Each number is 128 + 32 x the weight over the matrix's rms, rounded and kept within 0 to 255. Layers, rows and columns count from 0. Numbers have three digits each.

# layer 4 MLP up, 512x128, rms 0.0727, rows 318-372, columns 0-127
159110153138113071196118111121144119141181125125103084072124123110128141111095093149122128190144124167121141122099108133047148120135188130144166123131138113136144144181154179209130114105121129098113116072129122109088118090085133114173142114197160124100117155146128164089117162116094101148111082140168086168138115111134089069053159149112104157129122121144152125107184118107163093145107
135091122129162095161128105082097174080160089124103122126080081116128168138097109109116114156086184180149130147118145076130088167114096127146188071148169125105127059147120150094145072217144116097171109138164174145144117091109091162117106151073093092142141204129138097126142055117123130108082150141171115152139105148129127117128098142083079145119150145156182058114198143176068105124165
172133096139119144129105114135122135121082114080148105161135165178184086074068145131121135071111195159150072142113110080140096075166191156100168184152095100098144138147116101127049142115126132188114107074125139154064167089077090078060092085140106135178130174148098124144203113132122171122127136146073173125159191054113195114164125154161171181130129088153155110138162128139126146114112
134158128118106126144086163157157127127181109068105135146130160096161163089115084123089067088055123162146148148139127189132149159068168130067122142107133127083078140101156167134139105172167125084101131123133156165102150137178085104172097097088117129121125125157173101124111153130114176089125141168112104129136158119157165073143143136175164155115112120133091077153127099136171073176154
118147161095138131117044079149106136117125210143090147092175166130079169103097126108123150115164152156155113118154083153074144117126089112131146153111091182141110095124135101127095123123134108129090155078081074134126159099097077106175163141095123195149141168127134154092143075126122146138145130146066152128143108102142153132139104120163151143120126143133159120171118151082175105149146
124175133099124130132128146171129167204117186172203179190132121086129123144120119083151103110157174138126104174131054158077135119088189139082211143129093106121156097139117104127101095101123158105150101108102112082192158122133123130134089060078163077126165189117117136110106115157137136106109060137090136143138133156169105129127134176145077183126176063167159106040120160163101174102152
171121141132133107091092096140104100100140191163140130132138135146153131107147085153127157157136159086160199072075112192154097154131174154129200140169197106153124108138075114095135107146125133135159146094067074104090134185089177143150174105133098146126134105140120079099067183141129107128043093098164150186115133165154063128085143115146172110080117093136116105077152123128169114121123
116111123106157096159143166159120146118059161145161100118136143075132136121139073150111105126132106106154079142150166144117144143117140130125137157152157126118128098123170125131101103094143161166115154079095068101133148167152073136115188096147086164095122122095125129122129098119128093127132141120175117158108117177135153099086095123087106134073186122152129141160121187103143060091133
108177074085140148160098111144162153145159111088089104160136114144178149084158073086128123118081163122128118101138154091168193150129194215111136097124201138100121116134172144152072170104155138073192113168087145158115126080150178127141057116141131093122111124171132102106139112151121151144141177128151137118123120119089044106140123154139125059108167136134117116119109122146098144127170
093159089167161151092078157156168140177125106106153126200165131035099159119101104083182131103126126145158120073165088170168168175093133120098137121121123191172117115104111167108132172081123104168135159140146142117140152116153098094159084130122131127135081099207082145107131175137125136094096150137085157094112068098139088058126117075173132120079090071159115196111140141160104111166079
128066128164030146109059139104138146165159137072173105118120149111088103100099179115203178148104145164094122151166173212133029077142215144122114169120110150070135107129136084148197097105138097139101205067151086124126142074143121129129180039065133126136134149198099116110156145068133093138171080068132118130132170129081193145181132134178120163092123132182156054087114185111104097133156
123159070105097128124100102125156119102154166141129106116107133154084128147079139143089125162087142183132127102118157091126154142148100145152148150099151151136162128122124090143167157173128163169091138053078111131121104082057142103143136101166161159169110121085098138110116110154097151177114145121187125103146081120166077088121122119123167085136146088094141130116110101154131154115126
101084125124142149191096094127119151134111107128120141136146109136169156182139127142106084065117121121124127099119170139100125123178110129084146105103071089151123100148120126140145168148138109120111086089152098131164079124168097125136105141145101121145097111153158169081185155149183080137143102139150131132137088098152135151157105127122105192129201154189154131108068146136114097084112
118131185090064142104085192156167096149187121137158080127139082104181095134080131141111105151113112115159141136112196117117142067082191162147141124102128117113170111191101097129120105135100154131103191154156124167108126149117110067168122170094085104160072147125105157107143086174117146129153171148145117092139147158097093140108173073106127119092077124124103169148135180134079104132169
109120133148097101076074122090114157138127148145140038059161145142129163110106114099119125187092091154117116200126070146081174155145147132151128128093125121198126157126092128131133153119090096185157108126144121143125134099108139098107151141101190109132127160185104145089175155163112165079154158152128151120148127128100099100114133116149159071106124089139101133085104148135182064160144
095078142082133124155201155170130124129060073141101185165106099145148166122106110105181129147145076111156091171112137128107108146129118137146164066083138066120143084157078138132118199121168161082114148142155142119112173147130152150150105125151126177101204089130100148070179088176148115145117144106134116153032139176118139129115119133153135076100110149121080081131063084153093139154165
091080126121215150141149150110112211074091065129094128143191134049151080077118127122077147169154091116133088092157162138113081144147132096082118103111144117126115127118075103154153172191155084132158136206127175134132130131217175138091087134113156109115171184159164128140147156110126123143161099140151093192100136134139110097113103094098151083075098152140117117113097101165113088181159
119122086120161113156141138144166134135065117130086130145144122146171150132123124127149078088122124152131157096148123095094128130150092143089148149192184138176118158153126108099164186125136130133094073090063090080093163107124100096069193148168111103207156105127132135142087142105197146151077111123107064112075081115156103100143097104175136152096118153120143173127076155121130076089140
085136126077140092115167098139084110100138117125087158167165177105155127035130128148100126153129166191133069125047145115097152125147091173138071125162107147164148093141128124117145087105144099099116109097120057090082116072149148103159141107186079125189079191157060151127144115152085161144100126117155150117160147163126159130124134120072135118155158135164118135076141158121188098109139
105166163133133118174112111129150156102106112089141064169140132111126181067076071068118152160113120085163136142161116112159144192191093147096164140176152138128164079132131142156157127114121085203141098120090103149129102081146120124134119128096127090141155126112123130147152182117121157146112143100122144139161066128089129132092129111141111119132144110118208131127061131137135098137103
145119117127134104144181107168120165127181108138131071138131141171133134115101124164098116093148140152145124147064179080115183106132149137153168117213125146127068088160103186148134127108141154122141146145123141106140097102064133154159141134091088145107137147136144136129151141115078152091098070160111173137118073130086070174148086155168072204027128155120134063148103104164104119165161
132141115140104125140123120183136157136032100175106111155140090140145116140176187085189137135153157112099133130142079150139135113075063155135175178130143135190126152092093117119124135135118131129146164181180144084167118090082130139103083141169107161157098174045130121182087083116072129184168170095097086135143156116116112076145109098127103112102127122103138102082111145147090162103050
134169121126127106124105063112099108129118165128141088126089107137162151137159077116118121131150111163164175079122141136184145094101106151143131109098112180204097141090126163155156160144101143134138160119141075102094159135110207089118104150128071137135087101095106169127194070133142172104110106115151152136139090110204100133133180137118100063138114128081128106115166134155132143124188
133112129142115114118180141102092172180147116113085112156088156111078135113147094110118116058130129148098144097139184131086101173170108094180089079150198170121151116168114153138084126151113083187189104108152158120159111050160160153059101096079117147137059116191112128106056137148132124140100134126173187120147082177146116080099160129115127167113165156141137128116153149127062143151170
144134156150147138107093137159142150155168071133094136174131203106070173087082092116094103146094135151142128175107138156112108134085160090144087152112123176134107109144109119132100131131189100140109161116105140118133126129133142091126126211130074106149117148074141142152144144126085156148096116072177128172185087095121151112131169158102142142101073094146088116155113128172131135139165
142113113105120181090140152122148132111138069098086143063076162157133177142127081104148131118107127074093084126167119149154182123099141100136092113147139127079150169132196178095024124151137114090063089162128039095139185120123119105133169170077062159140077061142144109065168132122145121167202116174143127159114138179215104122104170141115120102102120154136123190097129097170120118145107
107129023159171139105162103177135180135086113182117184110180170157113127143145122074185217096126108188086111111120159134100112080114124104097108152159115062142108125150113102159150126096079133105154161134145112092074131132081132155137149088084108119125112122130098078090110139192078086107174084098123120162120182175084151137131086160164123092156108127160210132112143189189136140089087
151119149137085117162130176121097136125066122088091088158149197154145114091117163128171181082081157109148100131120149099100121199107179113132145142131134177159132179109139127139128138132113193132140169187109123128170106092085132140146189064126127128112114095129148126116093116115118132161102115185112109202089178104107145078096121126117154123062143131151120128124152123132141167083060
094168099131110135109155118106116137167186178129092138102149138147098125078226166112084115151157139049117129146126141197134100098087132134127086149075155077133113103074109113105172093085145189157147126147118099157092201120115096117165141094118108133146154073111132133122133090183124143125090118100094147184084145122054169092057087124105124153101098104138125120114186182121138113111163
158093141102200122144079115140156115087108165106147126216173102104155085094085137156145130036109120150181114207064137086116138155179123111126164128129090123147111104091168107110121085069132117121197083231153098147091151123115152162160135130111087175127138152159047150168145191131146104093115119135141141138057134130107073150166157138100098112088113103135152051127083092165111111137139
145112042130132157143110182151176110181111167178166114127145128073121145113186106114173041094094165140121116125138168176152120117101099128123118111071104134150048142148166075199110103116149161144121119070097092188011182131107113106105167089139147125130127132114090177083106108142096159130107154090115106137107120144127121131118141214118126096135146119154137114182170193134100175120071
103122114151146152088149087124201142114168173114102120135101149098123126140148134107103135114178115182184162105106140149139101134081161114163163175094112133119158077108020143170197149068138134147092184105139163092063113142174099061174097151131144157181130150114164126108103149104157109130067133152121083102144122083143092066143117175144082179159111082113113161139148160164164078118130
122079144165076149094118104123174149177111088136136141140139125134149099158111141063106135097106189113112103107102166090134130124141167129087209124107121119145104128176092145138138168142079131088146140174239140187083102151120087132110142092118129119180133171110104131143118139072094160109177193086156181120115094101160126118131128127108172116078099135103150131182123198105129116128108
105090134132140101119059153122134175117171115093087093182117195102078148107153145145162131093138105148135129151160137092160082119173111134157126117123129105114107083067134133149208124079129103147120104110174166126103121106161069141113058100131070108153171099128118081144124156085130116152139126124103104158113145136160104118155143117095099105158209161114141141108151156128121114116104
075097141117125135112124113136129104119113140083171147196167130061151100091105158186105100130117144144104120148128096117140120110125105165207129168095145161100109141149111153133136077043093117122085143105070117188184111064113100066185172114119086131106209141194086216174149104166125127157124155071149157130131070112132144137155137099110150120136142115075147153135122255095103057163122
078140101134127135113146065120188153135134176142119136155100135113096048094184206202099110103098073136130186132112104169097170052158122129089100125117072219198088053191130156119163175108079149157138180128150155075169119107129031104174171108117056108150152134124109167163101132174110104123112139103151084105115116140186142191096096084148141154138129139111137163181128136068126133093148
114147090155182115084074099076106120113130101091145075197136078104179174037153122093128114156116137135106180164107159121099169144131123121109104141126141098174151109130179134141144091139161093160141129168143129134111176096136163142091075116093118079181167152087186166115133087139172090114095157161154129147054064130129135096151127082145133185108108127137115158108141145098155104159178
068144152139145150132126148161122130186121117134128179100148135191134146171117161143146070136124106094089038178119119145191154114125119125069116161100152152140118117150075156128178140126151129145130079113149118125143065102115168088169093167092117130102116152126091142155154123150127159101153158178090071140152096156113153107103117154120154084156102088079113112136033162146201147071174
137103226123126133082073094095149113132106141151105166108104149136077146153068147134116184150168100091111117138155059107094115127115153116104148181184121138137168169184143143116075149101104098164141072141147159079108117107118163078168110163160159148086107158159109139122150099159060143114083148074144169167149167171178144029115139148126093173120167144105106066098132085183197130105093
177135139141119171146168132150135107127110096103123159146139175087053120101114127135122132149133117117188151141122124147156127159158176162107098137090200137132137154126147158146083143121087069214089122072158101127125118130069116111064155123141144081151128094130138110146112144155059071101133113130126155137177161104131166128197142158122143118139129127106128106118107126066180139045129
165164107099129094107139136118124116115095164127139098128088114093095158121097156112084135129097120116073128127106202156132138135120168118183119079142110132100098082153146127099096140093051148125177074124091140128091133111162082110090162159172107126164174059163136108095122141120076115150134143089200149165132126140168115127150164045116107118112157095143140127115132094117103179119154
141091089125103144105112135178098113128130129116150113135159081149105117171107079066117100151115148174075067123134155139130145125185083146132093151130143080161104152121134163157109090095147101144134164133157123123107156110161153068130154158144090167075142082123059086113136078173145107126148153172116173152121159123090124096133109125118096115105101127094104136091152093138136124094112
092145151114139092069113207101097128137150169113101150085077071125142078177169176107097105132112153168097088097103204167162136104187149081105142101145123118157132190143156132116148045091107142181188109178192080098036124082124134114176133104150111127060127088121172102114161120162177160135131136117163108245080130128099132140130103048121140210110125122183145102104196133118090120135110
157177140102130159122126108168157119152202099123104143070064121130123076129161151124091123122193137101087107127121108095051162068159117144121136101156130096178105181187139180132100134117164031166196174075170067097100177104114155105164101109069133159105171140083145092156144103107139108199129094171147098099150147137152134065180134156166181108140163092134153106147097145158124156090175
106120158121160172128091169168122098164118181107152138152184160131124085120116073116127079144151094101053127108091125099138085130149125130108119117152158180121152110145149114166131118173128121090173138156140098109129122119109104108119129150101175075156155151114167077124099090095114119129087132117158121125202078156124161123104179163064109095110095146121215143102187163083120099138123
145182093069134151096048131151125193118162148106162071104122124102108096169129159143104121172126113161098102155076115124124136119128109101090145211169098087122114085186124168146077148069152057100130116052151156098129141155157120119163112182099106150119096144114092130139149113121132081093121119127129117125147065172159154085150155114091108135098157211160040129105081127160189091152209
163142079097143126152085065167143175109152094109158087114157126101119154111107116172149135174094097127139157097099170073130158166159124177133091078086154128136114118131169108100163091126083105158091104131073191139089103108152091130104110123089122077109077120178139122189075104164198131047089137169096157133170146121131168095196126162105173104136142123178134067114130108129096150156110
085093105162155182140124169106140184097102175159048087085110148143112144114115083110129115176101087202157127121102144105168154154109115135161112103186118161123115152140133138074090142182084169123172112158173134066148143131091118087081101144111129164092154119212156193162120089107159084076124144109122132133090158132153087109205112134148087126137106118139106119171122132105180160088142
107181125085099163139111112129114200108107083105115102081121052115159144133162098152090111124130178126129174173119170112120131142155130147188145110140174099111089078134119216059092105155082104167111098116106137106157088165131161083109121150086109069147122129092177157105120142131103086130132171128168121143118157119148172168147089069070163184081152154102121156115164150151083069131136
109114143125086104144105127178130123154145092146111119100109115151127123129126111084138133146208142083098137154088163154093130093163104094113177169114152144104088152112096161129113074191118038095100183099069103140111114155093159133180124123139167091148127157153093170093077081109091132149156150084147134138073188109126124122132128155127137109126156226140103126159112185131048118123087
114154105081160130139190098163125091085084155135136171150133113127195156127199158170131118123102202136130093144124116077131111172157170118163151147068161069117162109129096053154100094095118137168103128133160115178071118141136106140127157124171135121068094143090117180088121136142164134128118160184112152156090170111092121128088102164156132149096157123069085090154174128149115160098092
141187153195093146131151070158101114119183097129063127121144140108077160092110155110095097128059094163189099118132147088134109061135122154103143085165142211139131156132105119130154095185102106118140133124149132092177138145081133157126099090147133161114144084136108136134139145092149177149082157115151169163099078168137109176160153085139070124085101132132162140129097142122111113160155
139052143062102096166128128106157171131152178099108064151105106123116119157220075129151156135173134080107098141027102117163083154135123178179145137133142162168149112121175101119195124121117084148191094139115118134120096116182186104098146165153106089091161185110153137166152143111129118094133107185083149164038125056133092124114150113147130143148107134081113145136143094148134142108118
060102123111108113121097151144169138124102112147155112142150117176148140099125081180126146131183090126164152085146085109139071110171077140070142152127105104109116165207111132171125155114167102100166215079159136082135126075133111104164168123122140173163138155125119134077113123141065079127140105099130146132138137161121151126143129177120096151152082159125153115116131096157108107123100
151090144103083104128163160113186052134132177084112184083138122120068121158128124193172150103077092123099082150199129172084087102098145097132146175175204131170116175038111152136125120151145104194170099120157140160075086126079087090211146138145118144132101106120130137129130126127134099110154133134090091134121097134131147110147148110101091134068163096159166120146205121125142112115145
# layer 4 MLP down (transposed), 512x128, rms 0.0729, rows 318-371, columns 0-127
136104065130145170118121137102078131088108138112145151146087112185124096100141187106163166112101096142091092131138132137172109171117125107128111128116098127154079129112133127124127157178150090111181141154098107144192200108099165143126181137106148104161142140080114084149113154108134098111090145094134101152113147112076139153191103138140116135144125102160147077131117128153145175160127
157134118187082131089156144090157110131152121152096146152130127130157102165125094117145149169151113116131105131142108053193124162187132095119103159129135169084190123090136146101171164117118067058063164138087099146123126126137073110118159189156148138093119124144077149104093172117123102133142141157111157135095147125186113107114165069132181113063125097126103125142084154140116165121135
106177160058088113070111103145125181105136106136126087058109149089117154093185102174096073181141141142195138150110132147118163116112098076120116120169112157084142175109130152160170177133061097100137115137174112231113133139100114132122117190119125111094168164114157084154106128104135108137123135122165068072142170161076170122136165166123087104212080141078114128184138138078136173174117
124146170107107189133106127127104098162158111115182171133143154133137131132191207150122085096106152122144119076095085081141097123145093131126077139104129119085160066098144120111137110150156152140109125081063078195114095137112068171093110102114100076115122136131152118158165117157167157101104199104181115130095158064169184179110111167101158133137103081127122150147142118105126094143188
114142087157089148105161202174157122135116118163169181150136127105165125156161100137159107133100100099153140110125132170139141097118115161168108112124174083113149134155102121146152144088123086102193117122122132129078147162134165165116115108124189078103083125130107132122105168121084122148135104121125118121129138165108106088100165094104104151134105103110090123112118105167103127135117
186141122157126145119066121090075176134087021102094086127091146121105110143116163147171074174062149063137176067128129148143130098137126136152148135164148172148122145141125163122116119118126104174123083125145082133135125075163053157135112139051102193122110115076144071151177108094133172155172116082199140153103165101117135110105100097128160178135133153089158204154131117122107111121098
080156060151110105147171186126135120073153078052129099156115136104184082147173121132150201097153114192091101102141137136139085121140125166128084118178097136114145151163131136128102141143136149085102154163101103134109116144137106137111103170181171115187123071170128120099087183071099115118142101154083065148116141137070179174096116133191072156110086172080161124142121108161123099153128
152158174155188089149112145067159052136094098165113157177134149152115100193072140116116116136154106127108145138097103122131158104157116124117141101104113119167112139147121133128120092105134145139183119154113132158096101135058198092139117144104188141191141158116192093127155167142116133142080153101079127158163114073130114109175093111146112088103098145124150087082144114109147114094108
140128196134135058166125148171098073118103174139131178097154098118087122056069077137096108066135138120122104091148119151100165153173134115143130156131079131140177095120181111162155120161152168155136144173136140110109193150097122108135134152117136113126199121062106122135168121058127184121179104108090169060096161138174149082116143099099087171091115154104166090162118163137167107146071
127106155153083172203191171097119124158074126126142172127081125131091103156143155088086086106154133154142144152111091162144080052186117141141090187114176122132150143110096146105155075133137068078087077084103141121129139157103170143101159112143124142143117151150112122165094064108082197119195095158143098096091091114052179161135109126114124123141111143160170077137129141109189153103106
046177078120096110090144116119150158150099131183205113126137135181194131183147100208166121185156190083132109122110121194137102135133139088161094113086137109115070124131136078164113110144154055142107154132160186131129088122081118164097050108090131083120060132118126078140093127103187015104096098164154083092156196119133094204130128097169081133135102168097178148090160124206169125156125
133146151178146142156155150131113160099086103078126153185124128094140155120181054131167137130156088138097114148166105165100076117106135143112159108128088083105055108173091151096143100148166085130178148150182111146108145164147121097129120119106128088080104177167116119126105163138153147104149151139104145153123126154106128126168113106126092139117082116098150162147141170099116088109102
132143103097100092096157198111153123097156134177123124155149131115165152155109145157124151160128075117145129129159061141199123072122118102114132076143115134111106191098123144139134147152128144085136144109079159120100075104122148116093205091127123152144146102107114163133078160112098077153140096105113186124122141146119118180110137164120105094130115167079117092129156112128108138164132
123155075164113074130075148148130130165127162101130122150111145204097103065182145180149117129130170167100127115113141159122170128198141135166146140163109095125119153165160102134079142098121167110069134139075088130118133122171151114100136081187022116161130157117063160059137068089125106155150099159169045120150160139098185109094156118143105158151076147124068202088080166125129118169097
123101126123164117128158140141139121134080146147073187171143079127152138121187104138105124102146113146127187120102164066105155113147105137115131140136133095107099096120107111167165127119125097136125102168139144121117102156184098097150146091154123145182147135090140111178163164151142139166111090101152150133102160160122118178075134114089083171086103209130073124158135170105092123125138
108149161161121114109128076137090094155141108094135080156135195101111084118084113146134140110121178158119135105117147137148135139136118142147102133106190143167121153154143151146136098125147122127070133121113173085172130076037145148129158142116151150138082128135161142088140138110076173154149073172114129126147089138101057133167120161117098170150135181112153138156143112051135072160157
158084133053071148162115148105122098105139128155123168102084146198147186154173129102142170109081074122163142156103134164153132077150126131160134128195155099106125125150166094134097178089140153157058116132117147155102132135078095125125166131088125124087165120143123126127104091135141127145126091102124120073092181143148181162147115181151123121037157098094120112130159189108118140144179
172081137156085151090066086117114094096136132129158140118133093130109078148146124097128170151129133156179144197110130147116167126089158137147133112074112119163124121100114137125096095118123109156139180113163119148104150130095132125176085065070180147116104145130120114083160123121102120127164104114116116154171161128122135150176173112110146126143108080145098112151163129142133157135112
169179096081183112133138117161098024156099091155160133129132144165103180136115156133138114180108199081176069126176133083089219134097150112160127143114173132160100166159088086125159127117148088081115077149144149139077147130174145128157143123131121105149164072142107072099137119077129173072123092089111076161148127192121112117102128105134147104085116141121127082126158132073148165127127
168091091153107110162143108133135112132149136157170179158158097075137089170140103104121152141152131139144104143097130129106152099118164079119114157048158060131126151076143110120150110199144200138119149142077169075118127150088144140075159115157147143193125115106132101130135096118129083107111147121135155110109133114100155150148089159085150123124124187128097121155110148133092131140099
099092109165112102134055102133152076186122116095116101128130097134146118163083151121090121186118130185148104118158053088126142122141134110114141134112082100110192126083136138128155116140119148164141134112164147123127170178223097145121130183119124168069134145107121083117102174160097142197131138165116112117145143159111163117109139123112123143202131103122096106144056094137149144053138
123109191138135135089117110118187049173116197082113158103165124111162081117149139088077097118108099152128098111155134101151143145121167113087123129157142141076119136110136129159108125131108131084127087135118136155139116145121106172128102083116199074140150117160098141115141133165125192179121075098142127158092115084126157183144097131128159152179124112150133151123121145066152141086160
151097140117132149152203139134146122080093140104070184151165125118108176116120119089117124178139149142065140103093110134109089149073143108141119140141158095119128118195127096057075081133182139142140096154130147122141101150229038106132182132122153116135139060139195174149062180103148123158106106123085139054159128083125142122162066134125118152151125110142169101123109133127146131111174
161128111122116173140087104139107108131100172102118147108123152119174099118108189107154129170116159105108192158125116183104115135171128095147154149098086043147170145053105084108141158143171110123108126109131124127078164150146058163121105147130183149135126153129105163102167107122095166110100110137130084108159166128099156118139074173162130112115139107121096060155084165150163170071157
154058095130223124137109114146140130128191139144169140140114116103131191128108104117110118137143106105100099075113075091114126132129094138147135141158156147160183191160071100105121154159185167151160126127113187117121125139120139132123154178136143065173109079069068166138113105091150082126154157086072090134098193046146114122097167082132178185170136082135105070100185134121136084112083
144142121113136121118133130111082156129193172124175105158109080158152152141088122061064086112141098141141073127125163085163176105123172056089124113148182142183146148116136119112157177126150086142125091177062046119139107119108141187120177194133119171145122113118156157147067135102153097160109135229092120090130108106114118161091165104156116165109117142113195078055036063148072093093129
104106163141070157144105116098154127100141125108104165116043131150165090103107141131121107121147121158105129171185105153161147145095102134056247161108151093136179106077153116094113142085162114126155160135184109146144131123072166130167111157061076141114116091145161022058159134097129133122201129088143184112162098109104077152197199125125143118123116098105152134119144117116083122113103
111104113185155081094135150177104140094112115114204116175110117126171089084133122107079134084125157134126181117153149153102140151090078125132118149160148135087103090113155156116094117119154103149061083229114089119135133102113059172088147128102130129132188127057142096125072174087170118156120142158098132123202093139139144126190106142123107099111124168189132156126136149136082097152182
115146136121119190125125126140105138122137104124158100127172104094078103148037165132110130125145173185113133116158089126139132162132156116121104080157104060098129063126112166132121104151181143153078196112084160082097133082135112142127066168149087157086145179132131121158113189164106073090098171074169171126140112128176154169162127121171147130137125150130080120044083101112125174147095
145089139143114083118108079154171098107176117092131148078128081103187120152245129128137133123127110137115150084178148108116104109049125121154082075169138141149098139125143114220114095206117166189124118131115147115134101086104120086141118164110154105125096085127189064123186116123166109114124127108156120143141073090145138138118196129116102102149152169134172133125109129064130174126157
168160142152128158158223140083147102132158172116056150106157124143081165175138130127104114103124129163136071174109028094147124142166153140142181172146168127127144115103135176147106115135118092154088122146132106097141113128135129125113065146080137108111089096133147162146117075180120073126173091103111142098137121157168162166112122109125081118144135124169199046121051098128102151156147
153139049151139131131125169135157069093066110077163125163094101137122123151097126150150157054139140156165073182129065118171117117142126155110058086161102158145150150188169107158108167128149107045087083139131128108143141131116143154092101114116175172117161036155154106084159088107098147151156130109138198107147098140086148143165134071114190116128124145155157128083168089159151171095140
094164118147140118097119122117148126171161122203124104090127157119116128118111162143108169146172101087131105099090073134152114143128133106129148090109169159129074146066068132148062115199086158121124072109137113113154149152130126133071166115073082121138109156122123080194132094074121147172129105170138091177190155125098147146071140079157151088109173148136101176113128170051123100143152
093123126146119101133114131149065143157148188142160086133108158110103127145147104079153115099150160124115099097089144170115126141189142093099130123087153102168155168161130090094065135155086169126158104122109062126094122180096118154146151115169114114164136174118148146090123115089107143130079171137154111143184036102126124155113097122122121140152106189115165127162165064107117135131151
112107158086101116133124112129152144107077118185126097092145133100130135137216087177105091082098129169065130203120126170120136120070145138140123087152101158165151177150195090103120118105181191118172093156185125125092122128127122077096129104110122096106166170105154143144145100103135121084122151132082153147109190107156084058089139066149141170135130110148143158130118155118115114136164
084142090132099131169095128143102173176145146067155105117113142153097176115061131113057143138116109156148170203122118137138106097145140109045153102153170109081185119142166118085119178120113091163152093060125059112169160188117145109065087064130162078074145121083191198151109137132201155128111058086123146119078145159148105130110094097147134140109072116135138241136110135143130164169144
131122113075143122105188147125145130143104137144109117099087167100088128206139122107129141121154108111155092134162051141189097172149125152168100152146107136116084126162111135147158107125161149127115104078112157125131097156100070157080129129152112210098135121141081079147096164130071172180157131144181114106164145121115127164116103146110094071081162119167127124125091095140121120134088
139122095122240086117078125098120099137140162165158121057171136102126110106107153160111102093189182173101122128140145110121143139114168090114135157129137098114190119084144171109101124125131125156065147163157136151177143081097068111096097124091127167167137064117110124150094097076150091159137086051134180125129136134180168107170119117098162197123082136116129180105187128167094177119124
062111116100146174095143158064145120084198144176100116170200104147097107105108042058225094136119141159077074159133080188101101121135126122191131149157122097138151120144087137160116104131089111179173125138121127152120111167106085124142164105094154115138123146129064179177148105150168116165141128072184108103108145132166125197139152112085121149108189065094146163122151123123124191135120
091117107099151124117123131147120147122195172144115136069131106118165082122115145091145116093044127117139153115101187149106124140117080091163129099143107102163136122117119117152196139176084236150148140105143152110208125120135147100065151166109086147198113124133088175152174146132163121140117147129114065137072169142139119128062150055083127134107125130142153097156123159126073131191121
097106114108091128149124104188138104127102163072132190109170175141084094089101095141110110101153185097149174131096088145128123146173133125138145190096172106148130132111127107151137155150198140199070147158111079103151116095165127115154059086152119149139140139121141121182129104107144146159092117166103049097125150105159177135074115113146149155090100132103069145148141119185115098112124
089166112101124096107146176097145154180130121153124113095137206130171112144127184196124141128140123106150137089118086123118169116143153103145163085062162156083141156141120121190149122169127150101154111125096132114166123147137131110112143119110145187104105152098124149137138160143121077110129085060145126115130047076161100072068124129109172102146131136117189086146127129153155125161095
123090073086026127102114155181132165080103146195199129174164095107142108135108194112099126174169156117162186060114161108110125174131111132143109097144070116049145120112146111143119166099190085114139136139178113078089075106179163188174094159188109143139197137123181085157121095159124191107129111059053161102113138093124126101129127121104144118137129082167149055033067100187175120101123
131097126168165113077147144137144115066151131070219159089138119176101130032188163129178156145180173084174120062143142117166086114178170129150200104102074131159074063123130139115137096192107123082078085092074149103125066109094116086152143131162114096185116158099178121092110142141114115153179082144105184144127095175103146177117137124102190124163182157188150066121080153138070099145120
098114107159123127139092099071125127130066082136080067135089089056116091177115123139105166126155132149138159115143121148093136090128142178102147172122129101123115120210122137141187151122143125152136147134136190127155080076185082126104106100128123126197098116146128133169133180096106102141118140145156137163095122100133121152189174106144118131096144147128086144158084105119105188139081
149122168155101087157158155163102162113142170153145187133194140139101116056105130171109139139108081107129131166072189066114113115109117163089127121127122105159133147137150044118104143110117125070120092145125122171127072159145078125129108092142120121139129115140182103132169184135136182120106134153150123167062170093113130159108085157120106120145067116105136142145131097102092182031179
090197107130077091096189181135115026115137120153103135171141197131180150152138146074084118142186133159114103139162125198133137188097150120065175112151110139033159108079122149174108143123142119092112093187123121088145161105154140073137139109112135135196153123109141113101181110077097113146132126112139149138115086122097139115087163102150139095147131138106108151100127160147182138121153
114106090100056101073120113122112128103150112145160115153150128100209108119198130154164120102137157142164152167128138162119112120117107132112151185122136114116167114096121164141117123110155110106052125140099120136131134127102116102166120127126123059132127083141075088162101171113117082099129187131140177090182122131148096045096165121128185155136138138130158169172182085128076072144085
132105056100128101130168130094149101167173097113156117153139145104178132075097143152198165155089105105113090190148123168167105127157119159090140123111143148121135160145161107140085124102167152148150128143098159158132119099157142133127135117094121107104089158139144092154152130130083076128090163155135118116102066119120148058123092199093135061169173153167150107187055107079120171145123
059137133161115109111116126138134152142062123158151185107128147137110138091174148091146131047126151160158124096186152088151054101116123135128054074125109138144136238125160079181127114124101149186118129140107133147164180058121110080126148078159159089144104118140170086214100121155129132141151071098137085114159107153091187173125110133168146131142178120110163156098156074138106169125155
072127094151200132069105143105143090096147145159115068163148110110155068192074163173185156140120127108146123122151103122166157171068089125139175143151168119117083128140163110173044162113178117123151155129152095142105103099112132142060176065145205147089157114129128127123149161121124091092143113135063132156108109130135137126106123136111174095099096139168171104115080075155131134165164
146067116093117117148196105074138082132177161091133125147156105158143123177130098123174152128116099114104155157182121163126096165147114143113139169103170089122128149121086135160114113174150127139095206168137146133114139095144094150111135161080137155178100148094116146076139115114084093154129110154087136071157132084137137030165093124094084159110131133121141124153155090119131104090106
137124158164037141136156119082179134123132128139077195139082146140166114085108048144118160128135144125133124117190123154144057125120153140148182125128096139144130092114137161112144198118140115143168155110125058063096147137145109151136101130084149139163120086180100136133124128164051145133158136091167103133143145126084060120087117129139099141138088111196132151167132136081103171148115
131165121157163112111126094135121046135148148125090133110137143060132131120179192111135134093082146111118096096127157140153156133120148096132095102146153165148175054106158115111118105112142131161156111123074166133105152111100130157114071153132141117129122143118147135104141127113153146138118123145093040065144108082205124118155083135108176075096146132137134136153150179153174159138126